config.toml
n_layer = 9
d_model = 96
n_head = 3
n_kv_head = 3
head_dim = 32
d_mlp = 384
vocab_size = 2048
activation = "tanh_gelu"
norm = "layernorm"
norm_place = "pre"
norm_eps = 1e-05
positions = "learned"
qk_norm = false
attn_scale = 0.177
bias = "all"
tie_embeddings = true
parallel_block = false
init = "normal"
init_std_qkv = 0.0617
init_std_o = 0.0
init_std_up = 0.0617
init_std_down = 0.0
optimizer = "soap_variant"
lr = 0.00479
beta1 = 0.95
beta2 = 0.95
weight_decay = 0.04
lr_head = 0.00711
grad_clip = 1.0
warmup_steps = 200
schedule = "wsd"
decay_fraction = 0.862
decay_shape = "linear"
final_lr_fraction = 0.1
batch_tokens = 16384
seq_len = 256
doc_mask = true
train_tokens = 95340000
steps = 5820
dataset = "wikipedia_en"
Each number is 128 + 24 x the weight over its row's rms, rounded and kept within 0 to 255. Layers, rows and columns count from 0. Numbers have three digits each. The size before them is the row's rms in percent of the matrix's.

# layer 2 attention value, 96x96, rms 0.221, rows 0-67, columns 0-95
085:125100128134109155079134118130120144174131111168143142171095135105107153083150081144171074142104087116138102155126139109128177131134107154144136133111146131106142074130142133150143113097111106122118084102097114105135106140080133128128111165165123153135119155135145142152156148117156098136
085:126122142152117112151110151126143139149071151107054119177085126145117116112148152097110122084144097146118106113127145130136114127131182111101156138148118132118127143169112123205134152158119124115140108106094149130125127159148145144137137129121132080132125162090109122110118138175144162111
083:140139202145103126192180147100140130156089090126167157109113120140174117140158119128114097130086137178153142117152109119110119133090112130139135129160106117107129120120130161168126113147150091121116113130158106109153159138132151101157176137127118123138146107168124141136099124121134160135
084:100077134114139118110122103109150120123099197159080113153106135133150115103155149115145183119190111091127102094124146139148164091138160120154110108115123132100101161110121118121104130097136152121138142147131119155096127132157123125145107129138097126117129098131112091113144069146141124085
082:177122099111119141127123140147147138177171126124133136102129159139093167154117143162145157152147125129111161150142104113124152162099111086113171133165144096122097128135150122105120076136124147149146152091150127117153112144107137104125159131145104170133138139083134143134110096080076127170
100:137103086144139138121107155120136146144097101143100136116151118137118114133121156118105134117172106127109149155099142154120113161102137118124121146141130131140117192111140118133074156142097142164152117105061164096134140104146066149097176116111143108145146143155131100130119150133181095150
082:095107152151154128109086160135137124134137097118115136102152186100098133154148142147169142126135117152153104142101117115112086113119139098134153124141147160122150211151123138178105123101090099082130130131098150107142152119123175121135130110124126089128157154096124119137157134164141121105
086:136130058154146146093116116134116158180090137125100150112138118151129159129121138127092124090127109125141165158137153140124122134186139107129095108102107121110153082136124148103187124119150087093120136114122144103142100167162105127138183142149136132141101155114157169113129124129105141142
100:117115130125100127111152117105170109166180126124151141135153109123076161121138123113110122144091161108137120113080091101166142087132101126153109151126088118140144150171143132108138110107145103131090121146115090150102104188143125155106112124119116108112165130147144155135109165078155159116
079:129154134122129130182111119139153092125140131101126090144060147181124162084115131113116141184086133119125163142164117149126102118115136153104140091126086173128122124118120127118126183155167131135162153106109093122147156126113140133154099127103100108124133114167138163106106108123138119145
081:127115125133125118133119118123140174156096135121122129132137127133127125099147095106117142124110105145121080129169154153118195143160152161136145137130100141132125168145125101143138157083126149102130116077107156155088120119146129132074159162172089136063156100124117134161146157137163125135
089:116141121088118120089184114129112138114111148124166147113133109119124103135101093155078143170161100135112146155123131154101155155131077126126131122124109107145130146118138113089110132154083073111112147100113159105109112101130133075091156117153137116161143162164126151114102169111134138149
095:070130137135138104126085136122122142098123160114126137108142151154081102169132140136103131082132116131115070115139117146152156121104143156138132098143163156143065088094131113145150110111119142113149134159104144135103120122151109155150140160098109174125091151111159095142118121079148116112
078:108174142152175163127160095127158155135114116099154136178100099121118082120120133122141087123126164136110128152081126114155135143114110153107109106080145133115116150134107101139106132141118088134079124100099102154092117181117107110134114147106126091148122137159126103125134122166141109172
100:141114176121094142155109149144175130134155104101123099146102111133137111123072105151121129084146093117143116130099171143111116103114151101106160133126177097140131146109158090098104113093135123121164106142082146140135121146112090118143103120135138115159107111086144102174154162124153128159
093:116083084135070145112140132113187123159154128140149110110140144129139138153133118154162157114136081123135113111106111148162133100128119163149116167182139118114124127155131137116123081126180130097104107127153128116125103137135166115102123137154099126142089101129173070160142135109118129158
091:106135133119139132073157127119097114078136104135121135157136100116138103137142141127128159108097127181106147144134133121107135100163163114155115149076090160097118101152133134152118134075158139144077155128130133120106145151124186109156126133153095107130131123098116144089116132144147181096
087:113094166142097108152149150131107129114144106109152121138179139128116162102099161083110074147109177147115124123102118146119127138094097111143129119110138130133165135167132126119104127143100143104172120104175152092102093121112134112166113123107093146129171124141101164139126104137137174168
076:144094162105110129074148155120156117173151144138122124109140103089094098172141099153126115142117109147149130111146109137107129088084124152139151119142125129135154099142110126152157137128129104101119139145091100138107095157119132118127077152198077108136088119111160134096154125117111150149
098:104109158140118119106127176127083124132109145138124137135124119138104172119156120110106095126134134133130141081127126085135124139123140152125120129099113143162114109114132144106125156141152188179133127151196140128121165131146126188159128118068172104126108119147100132116147108166106177130
098:112128149122100127145106161112131118140153095137157181148118102109078135146125097116137126139115116154137162100102145142134168102131166143128104160123150146138114096098176145084140175122109125103199107133154134111147143144126120138087150132139145160127173112099086087150122152115116118145
085:122096119113176116146142117163118140098116167109115148131176101122127130149118133114136131163124168121159119116154159156119135124140180139115112074092167110105154149129120119101147117112088184126127132106149148115071093102131139121140097101134137110118131115113085151140150103146120097186
095:152132105128128128179131148118103147131092105106122161129114129148161117114100113104102115114112196135130115112112144113088170192111099122133118122130107120148098136141149120106113108173141131114145139081131150130131124108110125137100143139113172156080103148099095104139072179111136099147
092:111110161124119161109104130108125111118097117102138135156102145112102158137130136170125108093124108115130144146093138135154135065145145110121106137092145162150111130148167141135140122097151074115131150106067152143143154118113146126140153152096140160146084108123143109143114092143192120077
086:122112172113134143139129159114137124100124134105133186128092156127105151127096125102121129161130114127134102132141111092157085152117105128082157107133139118105098102122130091104161139112112149115094111182106099156106127156128132170173168139129136187149112167130108166130137126134181126137
102:103128092121163151149105097136110134069091130126119116076095144154156131125155126136114183130133150099133117146147165116090153170145111117136165100131143143118124167144137098128103145146129115149141127107103095090157130078134128117145147164132087127104114163114098111120107104171165116142
073:086146126122090112101143129131127130134121166112137150131139104099103137144150094113116096138122125155151112165100110119122124155172086182116116087155125145106118151153132121158133125153168142120118104084115116135125129132144187096094140142059117139091131108133132121081124147100139080158
087:086101144111188153078089124136134107077129108145097113133117122109141148145129132165139136130112135124158124142141139144124145143167178123111112117136148146138097127178131144133136129125173138132104107113040120123075128106123155150135079127161093139139101123110122110133120120165129117112
093:069152122125098152134090153091116160124134131139124167137123129124101124174139032155090150134138124174127140150119146112154142162116102117136107117096158127141112171145124123122112158153105125118115090131114117118144123153159134130079141107085161138129142150112136125135113095150159154126
086:097116073099191150088123127123118122112098135118149179074127142090146099162157120144153145146166098135129126148122147102145109142142126154107125111129129157113121146135132108153121136132105165129112142115106138124135121087119145114110167120133119142139089134142113107148066189093151099101
103:138177109102147119151134080150112153121105144135157126147147111144131136099150073131117146113116142138111125110101120150107160163157078117155151149131126140110117139127120117159183150142131072110120118131165131108145091112117101111122102123115158117143086132106120118114138082189128068151
089:094144159098142137156133144137153146143106106116178148132094118113121130174126111174135158145174138147108078120112132109148149131118084106121115145099140097137116154158119162136111151144113153171149093129110133113153150151094138084165114140079171092125083144148137114117121130127145090138
121:098139135106158151155155133109147146111118144142156089101158122092125092140143115117129183179131100107157108144155084151139147106118135122150173091133119138140082102140135105112135113147110160107139104160148124085103119093094128132109156091121122113114149086162117134133149084107138142088
117:162122140119132137114086114156142111135140130131105135128095111152112155125169121163127172201148134149094143155146122127137112211105151100123114110130126145110113143111130134118121156091106134125121112153123133096097103141104108079127143077153090135165194101110121132125139136136126121127
111:144155085137152150126126123135072151113141142135112106135161111159123128162107158126036133141137130132124139091139142092149160117131122127144150158128118094144137139131118174121146125129114172163120141132152097137106126106139137151141146082122145104112123069130128142159099110164171140085
117:136122102114130129120143130126072113099162125118137171101061126137152170098159150110109115154102102106160135107128156086116133124133142126143167108109161152101152133114122136123117128098154180107104157123118104114156123138144147110098103161124133135127096104115080152149167155136183110147
109:127120131167160142122132072119134149154160137092147120063146120130071158147114142137070104086107169129116153161123132167149091141105121107162118101165140153135132127135123143124113141118116124109136162143134123089118142162136115146126148185144158097153117119131118111155143087137123094134
117:146159084129109109104116147135106124151157096152094105081134114120086188128149135122155104105172103141136115147156130129111115108108139143068096145124143121133120132078139153158127155115148172148153155133129090126152144156119108130122167134142153150103107184104121152126105143113124166106
108:117115133091146124079120144186132114134167145127106112128130071112119138141155128124140168156128164104122150147105149112116142123153105123100133121152124182127110099109135124078126112179131111167140156118109151121119140152139062153105148127138112165143115121131125095094079118117121178120
102:079162086113123103119117113155149111139116149132146154158129143109162110155110098118087143148114079110119157103108110117127103103115124149109127076142098110119144135116145163152171197136143181142142155165120149153103157118161162108113146171120143129162109129127128154123129155131107121118
113:117160126093167093152111140157135146118168128107117142127085119154107139107150095130083118154095091117144165166135116148157134112125139111117142115134121123127119137146137152161104158166128131149087123122163094157109119181089172163111085116125174104131135134094112146137103130132175110150
101:145123158110139143144132168113135116125130159104132139100158127123108098105115152155126137104135130092106122127134113095068045130143121153170138104158095141116111115131118150086126127166158110077101137163173141161137116132107167125161108131156096151105100138140145121153135142100158141109
115:173157126146149133151094123090138147105115120108102096135111102130165144121097110126124131079152083149144118106122140122137158111107182103139118133136129113115122150076116087117124105138114134132121154133152142141103147116116166104176132100149191159161082134126092106148143156167128157104
112:136101103119126146145117114076147131113148125185132117095174096093162107096128112100146069100122131128147137075113137098119135143128108117134124134150178103127133153146095129115160139125120129112118144174110110133156147110133157147105165085121108127129136137132137157121199160103097146140
108:099105128146137140128126144120092095093099184181114131141126160135121126114147117122137099141135150131132137124164159073149157100139108141070108150173124168117143152097149153126137111103104139130122130122138104117124117132139140144117096088146143154140130107176143182167121160166107131081
105:126126143137131087143100112183142120151137148110159121136163138166119149157118155134158119131129120180105122116135095101131091108145095101104136144145093113107095150112124131116118156112136114118123040100130161072121173127124131124097111122125153130182126116101103138154150156116103109133
113:095118123153136116130134147126130139142123086124152114135146112179126083074182143110136121149095121138133115136084143162159098091105128095111135123132155125167151123105127106168148113166098162142174081105111166128128095127132096111138147133122114103131119136077150143157121153117171109115
104:139122139112119108121148105101100131143104117177127154145099142130114145137123108125123129122080117139153105110156159131165099097118132163099101176146118131129125132117095093154173147127128152114100068149108164123125100161153121157121154161141078090154093116094118078098112133115163129140
114:142156101160128092152150097110168129093088126169143140118090092128147126140089145156115129103139140141133096154115149127110131108102105135135141127133131079119124076146109171129107146140107138112175108134084060105139144134173115103138133154134091138149149122133142158162125094098143117146
111:124121162134150116157093094151109133084114106140141180121121105134158104098122122100159112080110163142132126146129156139082133135123150100130136116137176120117076094136137160114095143132136142131110139182136153087142110118120089140107113089130157123168129127153168120133171152090146100121
117:078154087155109137142096130109106150104167126103140096097125143153137160129116100139095148119097103111118135129123133172123147129183163131105103142136162126119105094119098143085130093185122116118195170116110169138157133131152141134140139135091121140150106130154153101145119138107113144114
118:157139064144088148105108122128166141141108137079127113148159133118094188111100124113125109119070078129120124165116135110125126121117168130101142108106117120147119104143102153098170137115112141150121125105142144140141121093134156101142153131141134185144167158115145162123165113162143107135
107:105129137109193140175128134107090149118109155133128130133144128138136151116118088102159097124160152196145103169145108103132097103110129100152129145120126152129156154137081101130148115142104148169140106152136161091153125173094141113127126131136099078147091152126139154106143114099141136129
105:163107147163083087135139140117149142134139159131119144117115126158134144119165084111066139106139159133147124126121101146154141124142140145132112143056095171118163144164137134132062140161097145119147154127142130091089097112127136107120113123137141091134151113158159122133124134083143153135
099:086126107150156111162112150126132150144107150121092119121133123141167134123120140075091158140200144123141119099110089121113136135121147133109094110150143161103131162149128128121133113151132124100154130142137111106091136129172091162116156154157082142122116159122096070097125092101147138161
121:139124105080154072110162148137088176132132125109111150105141130115143079167105135124149114130128111066152152139168130150139124108148101130142121145100158142125101123096105135132123153121105144100109161125157176144071156146135098137188151149155136109113119137104119158128118110112113138142
100:091125181133107105161097124100118142149131142112139135100132110120124120122143156142104179108176137119115090128123125133127124128126103137144190141143104107156093132124134115104099163079123169145117082189103106167103146144158145132152141095142089141144116070105146124113123132116131132112
105:180139112169114137118122089115147135134157131104177093097125121177114112161183146126117134148116082123101123134090106094161132163112099099085149108139140117125166143124144094120128124127144108104129152123168151150104154169144112129117118135123089117103121124098168122120131095110142178117
116:114113077162138138144142108121114119124097147102138108110098132116114121097090148069117142140131161125164133156141128120135109141139126114093127148122140138143130123085151082162105127179145120124119151089158132104172119147139106128135113075093093129144122130126126120148086128098193184151
101:134122154092150129143148126155161128124120138105138118145078095131126110116135149117117110129159112175104132160136141116133104094119137139145116153157153105079115143148152129191107136061117136165130100078151143085118119153125130073122157119135111134108121137095109095166136080133153106117
106:128173162097135127171139100136145133108171105118164151146133114137134144124130117112125136110109128095139112090105118088109148112109110132113174130106168098131161162136111134163128130096080154133101149170120088088137144122081104132149117161141094165121143146152100152143109139153116127071
110:125131120134141082087164106090103089155112119107160117131124127122093153090102136138105094172134119129140163122130113145180202165129153111088135165129119161116148092150169130160127120152138119134093132120129138109139142168140135107150167112133128100121117095102151109096127126105144134149
108:122105116126091124122088106096145140164117143118115086116148144142128165154146138110168148060141144137162124127136122096150126124135116122102132135142140177150107153200147155162145094137130104149097092105105148123115118150097146174151106131096140159135150150127130161117160112120105151092
100:142154122115109157134111134145125144078150122112156080136098129118114133078107110132133110139052109115108135167133156123106118187145102121083143140135108167162119162083132150121151134116171146129117131128092157116124169085091128118172121157144123138139152139100150123121117101126142148128
098:100120119061101091149097157102097151161114156132090102154142122144136149157139093143112180125144129111148118107110167135129122161116124154108122121077118159151094126149100159094137129134147100134102108142109110134095129114117128133100159109136128129123090129069108113148153078141152108138
104:129152147080107128110156163089084133156107153124128120108141136143152111139150138135130095126186132155124101137129104113118143126091134112121153185112116113141108107143151124165096140120113090118162159130158182143092144145115135106139157114108114107159118115087124149136145144160138168063
100:128119128129096146113127145120151138140151085140159109139150149140164132105119135104136105116115085143158115087144169118138143126119164128156133116128131113115148143152139112155169098158207157143111148115135115108165092186136128110115116098121151105108107109130175110099128178079107144106
112:107163170154121098163102116161111132099116101120098127167189154159143173143100124108104124130150166129143162149134176109135164155127153106120118116157109145124100168122143114094103130103144174123099135109109124115108142080159111111136129106117153135105139151160105118098151092110111120133